config.yaml
n_kv_head: 4
rope_base: 6000.0
tie_embeddings: false
init_std_o: 0.0
lr: 0.00213
weight_decay: 0.15
schedule: "wsd"
decay_shape: "sqrt"
batch_tokens: 65536
dataset: "wikipedia_en"
Each number is 128 + 24 x the weight over its row's rms, rounded and kept within 0 to 255. Layers, rows and columns count from 0. The size above them is the row's rms in percent of the matrix's.

# layer 3 MLP up, 1344x256, rms 0.0695, rows 378-386, columns 0-127
size [101 102 102 101  97 100 100 101  96]
[[114 146 113 106 119 152 147 147 129 133 138 111 144 152 128 128 121 145 152 128  91 111 118 108 165  86  82 176  82 113 140 139 104 151 126 132 107 116 156 109 112 152 125 168 131 146 156 108 146 152 101  96 147 113 127 127 127 119 140 121 115 143 158 120 149 103 180 125 105 159 152 120 127 119 175 160  83 141 148 100 127 133 107 125 116 163 102  92  92 107 193 119 119 158 157 148 117 126 133 139 181 136 134 143 169 145 120 100 110  98 145 125 135 112 133 168  76 118 113 143 149 174 133  99  99 110  84 141]
 [ 80 103 138 110 166 138 106 168 154 112  92 154 126  96 140 105 135  94 176 116 165 130 100 105 117 137 161 117 164 114 140 118 144 154 160 119  77 160 143 123 169 111 103 107 140 143 115 113 118  93 143 107 151  92  96 140 131 156 124 113 148 156 172 165 135 127 104 136 149 128 118 104 146 130 140 164 107 139 135 149 145 115 145 128 101 126  91 100 149 146 110 151 122 149 106 139 159 157 132 107 140 123 114 121 128 120 161  96  91 111 133 142 129 124 143 160 132 174 148  90 143 116 143 130  98 108  94 132]
 [ 89 140 106 143 125 116  98 119 123 118  84 147 114 147 134 135 133 103 155 129 120 139 118 124 153 153  78 120  97 104 133 115 124 108 146 154  67 159 126 133 149 191 120 109 123  97 121 122 130 107 125 114 145 112 130 142 132 105 121 139 113 133 116 133 125 107 139 135 135  70  96 147 155 118 101 139 123 151 164  91 129 143 130 106  98 141 105 119 122  98 140 133 109 142 167 111 176 126 110 107 124 149 163 109 120 115 103 137 103 148 143 133 141  89 113 114 141 155  69 151 111 135 112 155 160 187 160 175]
 [103 137 145 101 149 122 136  82 138 113 122 116  82 106 154 129 133  78 128 132 124 112 134 102 151 122 156 115 160 137 116 128  99 116 106 129 145 143 119  83 149 148 100 149 134 132 115 124 164 113 139 116 182 106 120 126 158 154 152 159  77 117  88 150 101 154  91 128 120 115  93  99  69 113 120 142 125  52 128 124 138 106 149 119 129 145 145 143 125 111 133 139 122 104 109 122  94  92 155 151 105 137 135 147 130 134 146 182 161  77  84  91  97 129 135 136 123 135 175 122 131 132 125 132 117 134 129 120]
 [157 135 137 117 127 117 145 121 116 127  86 120 150 133  96 114  93 159 105 103 110 120  97 131  81 130 107 126 161 105 116 107  92  78 155 140 160  94  96 164 159  83 145 182 112 116 122  87 118  96 114 122 147 201 127 144 131 142 138 148 130 164 133 108 163 124 121 115 138  98 106 147 129  79 128 102 103 143 155 102 121 120 124 159 172 157 156 137 145 174  93 166 144 111 108 121 100 136 133 116 152 136 156 125 127 139  84 147 113  87 125 128 117 129 134  92 147 132  94  95 126 150 156 146 145 114 127 101]
 [105 122 166 132 114 113 120  97 126 127 145 126 130 127 108 121 119 171 105 149 191 101 112 154 146  90 176 113 144 142 128 129 129  91 162 121 119 112 135 188 153  93 147 102 138 101 121 102 132 128 128  90 139 123 151 110 134  98  96 185 116 142 110 151 138 130 170 132 173 132 117 138 137 127 133 132  93 129 111 133 123 164 126 118 155 105 163 126 113 165 149 147  86 107 133  99 164 132 148 168 123  94 128 133 103 116 118 143 122 141 136 108  99 109 109 119 141 142 104 158 132 117 140 161 140  95 124 157]
 [153 109 110 138 125 139  92 141 113 145 136  94 110 145 156  99 147 133 130 107 120 142 119 134 105  84 127 115 130 102 170 155 114 125 129 106 161 136 126 162 105 109 123 149 148 146 134 131 150 119 137  50 122 147 105 154 130 104 151 111 139 159 147 133 162 127 167 125 143 113 124 104 150 118 112 144 169 117 158 126 131 122 131 124 132 140 169 115 135 155 104  77 113 126 141 164 124 153 103 108 117  94 133 111 104 163 167 107 114 133 128 109 108 141  95 136 136 104 174 166 131 173 109 123 141 148 125  96]
 [ 61 124 102 117 104 133 123 174 102 163 150 126 178 132 132 125 177 147  94 160 110 113 132 116 129 153 145  87 175 108 126 132 118  78  82  95 149  82 143 124 107 135 107  95 115 174 121 128 173 150 129  83 107 138 134 112 119 136 100 103 142 149  85 101 151 142 150 127 122 123 102 117 132 147 121  92  92 115 157 126 129 185 138 116 125 142 106 160 115 152 157 101 158 124 121 117 144 129 140 106 191 157 144 122 106 121  87 168 116 137 123 136 117 173 108 118 113 116 125 160 121 120 117 120 142 120 112 119]
 [116 135 132  80 174 133 111 112 105 158 136 100 127  87  88 118 112 151  88  88 161 141 140 110 149 130 119  85 146 148  87 138 149 140 166 124 118  97 140 128 163 122 105 123 125 176 135 120  88 153 160  80 134 114 172 151 112 172 134 154 103 123 142 113 123 142  99 157 140  71 152 141 118 130 119 162 112 148 189 116 130 137 141 119 125 133 126  97 147 127 138 192 112 163 162 119 146 137 159 137 114 134  91 121 102  92 111 143 151 121 140 126 133 163  74 127 143 149  97 122 155 127 152  90 127 136 145 145]]
# layer 3 MLP down (transposed), 1344x256, rms 0.0603, rows 378-385, columns 0-127
size [104  95  92  93 100  99  99 104]
[[124 153 144 141 145 138 111 128 114 168 172 124 148 142 150 101 110 117 141 155 125 121 167 135 122 163 117 130 108  97 123 135 124 134 131 138 139 102 138 131 142 140 131 137 110 140 144 157 119 146 122 107 119 125 139 139 188 112 123 101 164 145 164 132 168 117 133  96 111 137 162 121 136 159 171 144 101 100 138  97 124 106 105  94 128 151 147 135 142 119 175 130 149 125 107 156 114 109 123 146 110 103 140 173 129 127 124 117 120 107 139 156 148 132 109 117  95 131  80 132 131 131 132   0 133 119 110 136]
 [ 77 147 134  93 153 143 116 146 152 128 146 117 140 139 110 136 134 123 174  92 144 116 124 129 128 160 176 129 100 110 144 125 139 142 128 129 115 163 128 132 180 109 107 147 150 148 145 105 138 111 107  95 170 105 136 116 100 129 113 157 165 108 116 166 106 119 121  93 105 168 118 131 151 151 142 177 164 140 153 130 138 126 160 130 160 109 150 107 150 105 138 128 136 185 126 100 155 127 125 121 112 141 121 140 112 159 152 106 114  31 126 111  76 125 124 142 159 142 150 138 131  97 150 156 122 116 108 138]
 [131 142 156 125  97 108  89 101  84 104 127  95 128 145 135 140 117 131 132 112 132 145 120 105 139 164 111 160 173 146 133 131 128 136 105 164 140 117 127 145 152 160 135 107 100 185 138 129 107 102 119 181 143 102 129 147  53 149 102 106 112 128 127 113 138 159 136 149 118 137 157 148 122 169 103 139  88 130 151 124 169 138  94 158  92 149 139 151 139 121 114 147 158 133 145 151 133 102 118 120 117 115 123 123 141 139 109 127 136  65 116  97 100 102 138 158 136 115 159 123 130 124 102 244 138 109 110 113]
 [123 110  86 187 118 147 127 125 116 113 130 127 162 131 126 101 136 104 160 135 136 131 151  94 146 121 135 146 138 123 103 133 131 166 156 106 122 133 161 116  89 104 107 128  88 131 128 136 128 145 122 121 118 130 130  88  47 114 104 105 161 109 154 162 106 154 121 123 113 147  97 134 158 175 114 111 132 138 143 111 138 136 139 162 135 100 113 112 152 147  98 103 146  76 147 148 166 104 140 101 129 140 115 153  86 108 114 111 135 107 143 125 110 151 147 117 131 100 121 142  72 134 146 168 128 120 141 158]
 [137 128 114 134  74 134  72 124 102 158 165 118 126  80 134 177 105 130 144 148 119 138 154 127 131 128 114 126 137 168 124 152  72 133  89 146 101 148 135 140 109 145 161 133 108 163 109 119 123  88 139 155 181 108 153 101 166 135 124 132 108 120 111 150 138  96 112 134 136 189 102 127 163 129 107 125 133 107 135 151  91  86 167 140  90  93 147 123  95 131 141 132 166 159 162  94 150 135  97 154 118 152 159 108 122 116 138 162 120  98  99 123 131  90 122 127 103 115 158 154 135 172 128  27 144 121  93 151]
 [130 138 148 156 156 172 112 155 140 121 114 133  73 111 147 130 108 150 113 158 155 119 152 126 113 114 143 112 153 133 108 113 115 167 149 156 136 101 158 148 142 141 125 137 131 124 108 121 118 139 124  52 125 144 160 144 207  90  84 117 124 143 104 156 168 116  96 135 138  80 134 123 113 120 148 119 100 155 148  73 131 169 111 153 123 127 132  72 133 132  82 142 115  96 114 159 142 150 128 115 144 108 110 119  79 141 126  91 109 169 132 140 114 115 119 152 149 138  88 138  75 125 146 134 124 162 148 139]
 [ 91 157  91 118 138 120 118 153 129 140 141 137 100 134 147 126 161 126 161 148 130 171 148 130 134 125 117  93 132  98 112 117 133 152 137  77 155  75 111 113 126 164 137 138 121 107 144 162 151  86 109 114 151 128 124 150 123 122 139 116 129 107 131 162 157 125 164 165 128  92 115 156 129 114 115 146 140 142  93 127 139 141 166  96 144 152 171 130 148 147 131 100 108  96 141 136 157 174 122  93 151 143 110 152 140 134 162 107 223 155 134 142 101 135 105 151  90 128 108 154 119 130 139 172 152 165 108 102]
 [136 102 118 116  83 132 108 161  89 163 110 135 112 136 105 155 125 134 125 145 135 116 170 127  92 110 111  99  74 134 139 101  91 155 141 108 152 111 154  91 140 124 125 135 170 122 131 118 139 160 193 149 123 141  87  96  99 151 118 140 122 170 105  89 111 148 159 149 113 135 117  80 151  91 137 113 101  78 128 105 148 140 125 129 148 132  88 132 136 167 104 136 138 133 167 126 130 124 141 137 139 117 107 137 131 101 164 162  56 171 133 185 120 127 107 106 113 130 139 150 127 155  92 134 124 118 147 157]]
# layer 3 MLP gate, 1344x256, rms 0.0746, rows 379-386, columns 0-127
size [103 100  98 102 104 100 107  96]
[[149 133 113 108 144 133 129 150 140 138 105 121  90 122 124 135 124 122 143 136 136 103  73 140 108 128 111 131 140 146 137 132 154 109 179 138 123 152 127 149 150  85  95 142 120  99 151 111 123 145 137 135 124 121 130 105 152 134 184  63 137 123 148 179 150 108  70 141 164 137 140 136 140 114  89 163 118 191 116 153 145 128  98 133  98  93  75 125 112 156  66 145 113 124 103 122 192 156 126  90 126 138 109 122 126 127 133 137 129 132 157 157 112 133 125 108 129 130 123 101 161 128 102  78 146 112 102 107]
 [124  98 150 108 137 125 117 127 150 140  97 188 148 117 123 136 132 131 134 144 154 111 118 137 145 134 142 112  80  65  81 145 158 185 143 112 109 152 130 147 100 124 102 113 107  89 108 121 133  99 107 137 150 135 174 111 140  93 147 124  94  72  88 130 102 103 113 128 116  69 121  92 110 118  96 161 173 131 162 123 139 127 126  70 161 169 134 129 114 136 136 142 112 164 140 110 160  81 158 107 111 148 127 118 130 162 137 117 119 123 133 150 109  93 116 130 150 123 121 115 152 116  85 131 152 171 135 134]
 [131 136 126 113 152  73 170 100 132 103 126 101  81 120 128 122  97 160 133 128 128 112  84 139 165 116 127  83 144 123 101 128 147 117 112 168 153  99 110 144 171 149 121 173 139 126 115 107 119  74 122 126 139 142 111 124 155 179 122 161  88 158  89 134  96 154 100 113 111 111 170  94 146 114 113 140 104 115 103 128 104 106  90 111 125 138 158 183 106 123 144 140 113 129 107  91  97 119 130 154 105 137  92 114 158 119 160 123 161 105 117 111 123  91 111 120 148 144 146 145 152 125 129  95 125 139  91  79]
 [106  97 137 127 123 148 107 134 112 117 128 157 136 157 114 183 183 128 125 148 138 151 176 143 133 118 154 142 174 142  97 136 162 104 175  93 178 170 138 116 120 114 116 125 136 153 170 108 163 138  84 138 142 109 134 150 138 115 102 144 124 129 109 102 120  99 153  85 173 123 130 146 173 120 132 154 133 138 100 159 118 124 129  97 169 140 136 100  99 121 125 135 174 122 126 116 121 131 109 160 157 165 133 169 108  81 145 119 118 124 137  90  93 149  85 112 113  81 172 146 152 120 128 140 163 104 133 178]
 [105 142  88 176 109 122 122 147 100 118 147 137 124 178 111 158 181 115 153 111 137 131 127 115 144 153 123 144 101 183  91 140 125 136 124 135 127 142 122 136 121 118 154 149 130 105  96 129 137 158 142 150 155 161 133 157 115 126 136 119  97 101 152  92 109 195 108 153 137 131  83 155 176  77 134  81 146 101  89 105 158 129 115  85 155  86 116  99 108 146 125  91 174 154 135 125 121 125  92  96 168 103 145 138 149 125  98 141 170 164  99 125 119 114 130 125 151 105 144 132  84 154 148 128 126 179 133 145]
 [117 118 118 127 142 111 102 187  92 134 111  74 132 112 116 154 171  94 131 123 148 128 119 142 130 138 147 112 169 137 128 139 128 105 110 127 155  89 128 128 143  82 184 124 112 100 108  94 150 126 122 128  88 131 140 119 145 135 143 103 113 110 153 173 153 119 146 109 126 110 155 151 146  96  85 125 121  93 144  73 159 134 125 120 154 156  94 141 107 145  85 148 189 154 139 115  68 164 134  87 152 152  78 127 150 101 101 104 166 133 127 119 130 102 152 154 115 115 130 107 130  79 133  90 113 155  87 135]
 [135 141 152 119 148 116 102 108 128 102 126 111  87 113 116 142 148 111 139 141 159  97  98 165 122 152  95 139 125 130 120 129 170 114 125  84 163 163 157 113 106 112 138 135 137 125 148 129 108 115 206 109 126 144  88  93 155  83 119 122 107 140 122 161 135 163 118 153 175 142 147 158 144 135  88 127 121 125 123  92 128 109 113 114 122 118 119  89 149 140 101 119 132 133 145 114 138  92 141 148 110 139 117 107 149 146 155 135 141 147 112 127  97  92 117  91  97 123 126 168 125 155 133  99 135 164 116 125]
 [120 127 161 104 162 112 107 125 124 156 106 139 132  85 144 150 147 130 104  98 129 133 143 152 167 123 109 139 112 108  95 110 190 110 137 161 146  85  96 131 146 120 119  99 116 147 146 143 126 137 139  98 156 102 160 146 189 138  97 139 100 127 140 148 128 127  86 156 112  99 135 159 105 116 136 123 119 163 147 139 141 140 114 127 121 123 103 107 154 135 124 162 131 175 134 130 185 120 155 104 118 136  96 145 111 157 154 135 157 157 149 128 119 114 101  95 146 110 107 119 144 103 144  87 130  94  98 147]]